From a checkpoint of a small transformer trained on Wikipedia.
Architecture: RMSNorm before each block, rotary positions, no biases in attention or MLP, normalized queries and keys, gated attention, hashed n-gram embeddings, a smear gate, capped logits.
Training: 471M tokens, 7002 steps.
Each number is 500 + 50 x the weight over its row's rms, rounded and kept within 0 to 999. Layers, rows and columns count from 0. Numbers have three digits each. The size before them is the row's rms in percent of the matrix's.

# layer 3 MLP down, 640x1280, rms 0.087, rows 253-278, columns 512-767
105:411413527456531565536447439529546488511530501438461508482507400497466495495523449548398434538492570451498523454571511450497505448489530489593489473483461534434478527537508479530424429495446417513548402486471484533495438464486548508518513498488493500497398492426566499456539453525472543474485585484540452448480572454461532495574517517508541457455464540556565504514563458496484579477446413527465485456428507586603463500475587443501470528590551505607559520507417612526578461451480496497517527439518597476518540439413540523447468512416515443367512570488653513502479493526572447433494507500481363549495450423421511571535474532438440500540468536598535484443516574480518496508486468487554554527559519517528479526495446442541517522512476492355475562555511469524558477492428356
091:487535493504412579516410561611593554537494522548509476477424440450557514475595427563535469536515501431426464445476440474507519451448436487483472467573476565575519477508459534515480409540518516495487495524438466515536488589541476401485618595522531546448452499517419468445547485568479565475564488481511520557443562484575536448459487469512543510608470546517463567567485530419528489546499523439527470525457497463468499544384515477523498520613477490527556400435527544477443537530544425475516520478449532424477483456609533545493403519505481495542493473488519517504448508514531469427534488573484385537511422568483439500443535493526532528469502486458518482500498470439534483422517532542539477603438582449396524427578424478529525511498534536536507465484493528485542494527527453
102:440561554458560486535506496481514494408522468516517455476503515581506519451546435449543454583489468542519449527520496519428470559469490457435480500269509536485460445553585384533536532495558510489543484496454441464480423417511477476551520460462542522493516404496544542396526517499491589545497495514519420555463556559518466588545437565477491410518472611526468498585488557494486567503471401478517440405428450477486544490510465542482538510479502479467378438487574510528489525492497514464466522445487600517507525524577500545525552517459508393542521533548538530502409512522480494505439422472505513483546388476511396485470447516480454571437487487446501491579421420532489554477498550516523445426539423527429597541477552480445448432489479437417565449551542608516601404496505545
100:538479554551583634482521481505519498469558467513460458474438474525473490526520581494484530474519440443492507478448514528448459507526473511482598495509560466577469468525482574461470521496501365498500458427462537486510540463427545524521441645569497495455519453476533537493475648548487444565498529419531485557476574493540568473615375552498517504467397487415461599529525469407497463604524518602470447502576522436440520398546503455512493482481466488483469558499480575500606587591478543490501390481532512536437483527406410470479450561500508484523506547480547524498569508578463495464490447582404520505528493480507473405648481562507481486556466389575531551487460478530463475537547507556510466641590545597443520538523490449534485528525483510588417528510459543467500480475541506
096:583493517463521572473540495487543562452460476437441411532493430600408446492546445518653593517516541499540468411485452518471459493524517502445503423483520458456561506478468515487493582410514502506517506412570438547546499533547424396545448547505520463495434505561547489508603519514503533500564430441456563536595494475524595441480455541540466547452575373499429430391491518518577483443429485490496526565444527467482494566490536459492468574425424466517513540512539526477437460403568500534582581520472506532470468686526555445497585549618459551507530489402485503461528510602477515476490611427521562502450464434560451569473575586517461547464446432442460534563542462530483520500523520538560498557439535508561514451414494495526548575461500495545414502467510468501490548469554452
096:557469555541458489510515397457518467529536488535451447484350451517425503453459511440548476528538436561517505501498501501581530411562463511483492483513448570461615585487460471470522566451497414481504470430466530476558431518539521494458377560442524535559590524551524588621490532461490407490535523423555517508549600504503513464526540561522529593456554605439576494479541555489442489410536495472499541438400471505513486571455489499485485417458426456462474586530548461491518499540448455584461632484469572513440483486478451485525511430581485459547526418509524489509390472498472466387433576468537286590504503496540460443519503423557505500453452563500391466503519424498472483524507554522460557445467435444485518428546461520455451488384516499530584426544463491428471455484422505
098:451558526463497504501473491517437492578565505532497513455640495418443533505478618525518461464498567537449539502616524478549475667504463468528496489430592508447296402577536516521496488565505527536542516461486505487498513500531447532557440459531472474506541448461495509526527435450495457492475440547451490586443470537501514475577533431560502422554515528572475495474470506610446606468471503512433466517529403325472530514443509534398531579596478548465505470502493578449513470497467561574518432554460582500502441467534483498511465466511475386501481535522525417485393511397500498564483475579524484530490497473534496504540521564461509451498504449469598521466484550445419571553555563461586523540431492480576558499612473504463512408497591429570490492590446545478475504484463477
100:472472532555521562506519548398461490459479522471507451492460549586561444441486492475556498501572497515566513506496533511514438588489607441546525553499606555414476563576537479532471468460527521548480434586489610481517501474483497554513494514498435478420432419455472521464442483466484435531435468680519591574472444502493430525552572505448559556493461580433452495515477520461539614489443582454479488482534492400535478538430499519481508602479411531510433545518557501522498495485551526396496454465578622406539483563497500547530549538468509485432384505487507586433510493455442487526532477475552574586433409501485488384407503442443519497472487523483558484502528522470576539525504517509558466434505417397555502532590511584531577430547526487626496436557562526465476462479500604
103:504572483558544514490529524475535409531519508455497496513480489517391509451480489515507552449451613522472428502536500525511491521561426467562456425450576473566490470491435508517481479458585564469613517527423534553452447547538464590443561534461547443465481440401479425585469576502482556503493505600505475545460500418560463486541479452521447541590482516426552472512591524516507473456502475511445467521507540505508526508525577518525498575599476465645478552466504488439494534520468502437545446416492455422507509520539522550525394571606529482494577500456497590451542496460572493445526603487498475507494453506573467541518504482430427464468436551585512493438564479421421543501445482469507447421377574601548434504586580546486475490447464567493432539455443644434491519525513583
097:596412480512524447447516383460496479433514463433530357567484511510540515523520479559520467438549518562547504504490474528506519427508380533456571577507382583549578546536561496497432452579487552506589465463524414485531479471417493501571462554479428452575440447434476460500543502474483450448431473442470474453480570507503501515452482518454496489456426524544476511460552523442491396486489442471420619530395470435552491498425493551551508392489497489522511460530500542465539512417494457516474568543537465488520483521537455477618525529569512440471534460482482453439587514501539503361581501493427547514561534416409474561524427483458489452534551519497510391483509462412496516561573475481582584409525454501469422455519520502436448530514457419299633540522636482470531473507551553
100:561475491508511556457534532530502464516536432542508493484501490455547494482562501437566480451516490503500503502499525473356501503512565446557536496492617486513390493546464452617453497447479484522520409561467518496530563544505521421479470550490506536383508559579503516525494536478485517547464572461427400490571537446449533578561503636526447449527508622541515503562416421508363481518497495517552543566514504454508556519499481526484510455548505525520463511402508573524492576604544504474529507516500594464586422467479539474526546499552508483524456435490508482504520495421440482474439447426478444476577454595543496445538400518565507451536521396510486472512466495490471469493548488573435436463475528600676561462517555575499475465477526666479549505495499514507497501521507518
098:442507449517506434483545473547445520458475422500525468535529565465451539402575483393529445447459422512523429553462471494459547455534508489370555565419557503545437480528489468524378437529516522511486578455432502511485468607469575474560488546530528445533485506551503506538444565498500512501484532574523400525436502547528611532470467547521487607422558428560515489495527579519474527503550467475619425595633489599508557541460502472505503444540477520481520525495575515583536445466464495349571547532542620515537579400531481512494479518528516491587478499567589545445563495447491529474479549543405447521505496504534476413441467547498489510466487500457492465449448543526474444494392523477487493466443450427478543491425492487456429528435506467543455571526493458567456436532542526
102:564489459386475510499473542554476475474470529503585575547539508523452500503486484529416590495548557546535482557607483480587510517469552533455507527513703455527499562428548497484678449526509547486447446428510529468482506476461485507522541363535458495493453465586437466546442490437551522514497503498451538523534432526495499592482433600520456529495487521403492483562450563464526551506529499410552525492511453547488532491506519492528542561544478537498490438502441432594509428576550485463544475477542424404564531586555438532493437483508470493497479491464559552534515479410576544635466529532543513471491542452545363496482475595518493430458379437511469538586462511438450494561542502490416513500517478523541456449511533586520524434515438473507587484497518488488510444481484438
098:372511439521494535509407434482552447473528490447558467487575490519445482517523505490472452560457473452492523422508491540496482479474490519593517573462538586478504546459563452495553478438441570516522491362517435450483422491541577492546460464492596501595493579452509554514526472529523465506504542442517429554372466453503560450436481462489431511513545404516583546551497340473479432502532439497461470507420513496452511483559568512577507419609518490619490461502565448542545442551493559551513447534558509358396553425538545539524478478501478465527475526537505416546527497552524510551561474551582421484466540528588507547494509412542558479517522533472503516481498562535457546536440517548473524537363413517545540539514461485418521554500492491523514494533482497524454549504494465
094:479464483501509614391453515505467442529545526454531563543409544487501533507524472394463518516485542566533437407473489551548466408469501509477578513459457495467530489485524544481472479389473463523403528493524499498512623450490514421499380504444452482556500498489575502516478514442482516529577483547545446501467425467454451567478502545467487567477539554475527499557526500580440477441585490544442554540500511504458539550485508493501481570524533455513510518526542428499374412525389478620535550580480512506498576393444549559517470506514469447516608521501433481413565506508546521501550493589539374528526513621506546565437515418457411482482410500482463506535537486433528509479485525495568536444532463465542518443553516495540437515535467469607514565525501506518559506502408544
099:479567466530466489498490513460539502488537488501472547509544497581416494522596440493420528435435495487488566585398411582522477518531542462550536434483407558442459459436436469535524459552557515525494617482543452503492438436606445615443577402462522555567574615522528461453581406509504533471491483468472516524615496395540421448563477455546563588460508535538463536503537479364495445533479494494565431533522534503464547574491548515471498499521506479567462436559504395488522574583504501520539471603425449473526523513507456470550486514547455587441521558493477443487522510505550482481464528537522468430566522549464510492503529449432506547539580486457512564412521491507526531505441516476473536448517471442503496491477497519533600654500448477550355573504500607564541578458512558
209:440616510452524507465441424454535507582462429459414482487491576496400455430508556468440523493560542474551462477471429460436475524547445442471474552468468516514526521378444459508426487503565423405390518483441436487440506395507478449459563505427499504484500451532466487549420470474469431523530435528491530500456522482471506498523466506470512498413457534581525465557492440439555552532437455437401514461541435516461518489515406448400494514470480433468492478447515447447589501494484425457456421491457532496501469477509444421464412477475467475483497484484557444597427443478460437483468443539452545494566499534510437520530509537552460569428536541541458396495519457439479420475487467488489503565442515461519528426477557539477396564496468490518524460409540462467494419429529494
099:480544533512526504475453600517522490406489554574599391492466596560593462480529486551510517396455552568472517473509343453441472460451502480493461561467471434464508414453556486529379485548542559557542489420520578449464441469430537505467549479480564482499547614521436486504472484441502469541566512537506498495502406587512432631515556538447561525560506455600609518516525500472488505541460401502479525431603489479473449512456516549497521509504458565514455544478534541493390520482483483530468573493476480456507461539532436528516430494474472538604515559538471524533476494501482538490467413427519445597488547591451519585525505500394510482498579539558419521405537493503434512418515475535537524449469407504517493468516574604413495617445491448494484483514495596549477466470571569
101:495533549496628482567488462458545484498458528549456511462604587522437489518524567480505466508445523509576578485533484556485520549486496386614506530473500441469453506520556504503581487520551594455479420604444535509517487431499467537544543595535518507472507557466479461576550421423487602490507572542540468493469625621520495557486561556470459481555493588554516485542391583539450489569561440468519454500450438514504566517533506518506458511485468471485472501550523453447526537547671441519534370434541469458516515450534546459544421471384463565472488540572517508542572527402502535528506505542465532478485519626599473508409545505573540426535460466526545474410464502563550597448431556521511536586517499588464487514468498504491606467508527549510468495473450528548444460475577480
101:522462579442544384476540438509614518418546502477538513469440573533583502477491573548433492441499525600531459501543612489490510504594387508500493540509647458355484481529588430485447573623466501449502563504504522535480479434403555502586496453517395481518525399484496505461448547510520486547480450516610571627549501483578492516438402453547520540465518542519533559520511537461537464519444531515432463459487505448492479516522495548461499427473559533532586499475418477514447590503528534442616499464529552475430556521604565454547550511442493547426456522517404473562404485421461496462475531440482550454450514448393487432569531424537517516505540608453541490557479537512526494517518492428526575564577442482548499555547492518557483536514495555465487551485508533489470500519465577
096:534416513453524537504470448517521616480577464427500512530491440573522449557457512529521541390471586562526593454446569552549478482454457502522524538523458546435414517501465450499532574530445543452520464488598427452492483448622484470536466413516506433507553436472446440476442414510527599446535475496549548506407513509491534499534410569477535517480406578402450571510545518487526437424513488564616461556499599461545512472454541413448506543624486573473507388425435437433566515496499456517487473441479499561475521381440402495471483496489517460510519547436406503528519491476572494581433525515512429544496598447382509428451542495563523447548519494450453526615456460596511488484540563442675477577532481537499551541490478507527502553568519375478491422457575493473426507530483466
097:597510496501471487510491436533516492566464464467579458377529543437476532538469435522517466484556429540521448500432534508608458525492496482458503529509518487490558468470585484502663393531477468527425442514485456443471480439449462492645541506498537506548476603367520473522479560460479440504462471543465577489557463526466441342525459405549552429547479473478383501571577523504522432593526516484473472487582445599599395492440458453476463446432481521465462486567530499479520435500368472461414396438564518571544511537498443558506511465402501515531463556441497514536480493546547524468526433504482491474547524453342497511455526542508441469499399425492524524542524561543442538569529507464475515513466496554434491492527577565445528512510491547451500501544495541487482586487460380
091:530477354561431507480479483409435526635535481462482549448521357509563523522471383587473507417481503567491569475518590544501500476462495506538513437536508423382428520493510553534497401477493544518537441528473508535568511435466508519485577489561404547503461578481513514551579523409499523476500463516455498521476473507532573466549483427552489504458496540502499437474512510501544521614492447475515567536432483593499567503444519421488519502493494460503425480475495505402506469503457551433486573500523438500461507527446528351472501504545433440522535438497596518493553513506571490430487471485471427526503507490419544467399563466450528581475483515478557500448518560463444479493441513536517555457472615468510504522545435603524387454575486530552470514495516444534492459512535510
103:501472539486477504441461531563498460434480496483507387513562525567498470415372481528597518484512468494530559524483467519467501495513320492407504621485499479511548483438553556562436474549481504464489465493556478536459545392543491539480566563417494485490496511464491493460488516524501536451488492450375488486488432441468471512475460448476563549507561456427591520608566462492448455519456510527524455577544463491510528549531447470533464545283534559549459472457518528583502504463420423500532511514498504487402530503633518522510525478522531507512515486503511532492530469436510499510605488459523371486430469502431534483560450596409468515508462464452510462548430475542563493456398480534606503566498490465520460448543625469481389546485546592568533460449422554526497506514488405
101:562574572459542445498498394487566543399490465518510459509588509344481495566418578445496476496411433420519491470604504461456527531496573443540560447447431400557497489452531606573584491472436545472465566526452539508543445512526470525632478471505408515521537521479513416499471476511462503551503488478439517436526463555515542561427435494502506477488483464537539544441599498493530456460477508506490561441520457540546487460512534422478473530425481507616488449445531399549503543476453480634499550497564482521441525495560603485402490477461491553605487476487484472579528480459550520501551520459501551514500439420589511498502511624546510381495533520545470557493525448485551431533519498509510472509365442558458451493519514514533456593556485525528486528460575461448527487519448326
100:442495560438464440551459490500519425557510546596399437455485523451489501493468457485435405462409584582426382502511505527501599454564476560537509476492634504467440582538465501559517504535549585471501440405527496486449522472568382476574486469539520448502509447457494472496473458485512442508575466546508529516497488565576493515488558480396466477494553435428455493604512433439467530493528490478467405483469503400489516521377416553518490404481523469484492505571528370535406455531450528441469422496488531515516444488538422475506434435433521543545505513520475427634509533552467500451485396498529537516476444528414528451564523417535519553564585331457497444568491527489509392531501497513575413451446589467489588444496518431455561620472496476524389446606523555500526491555540511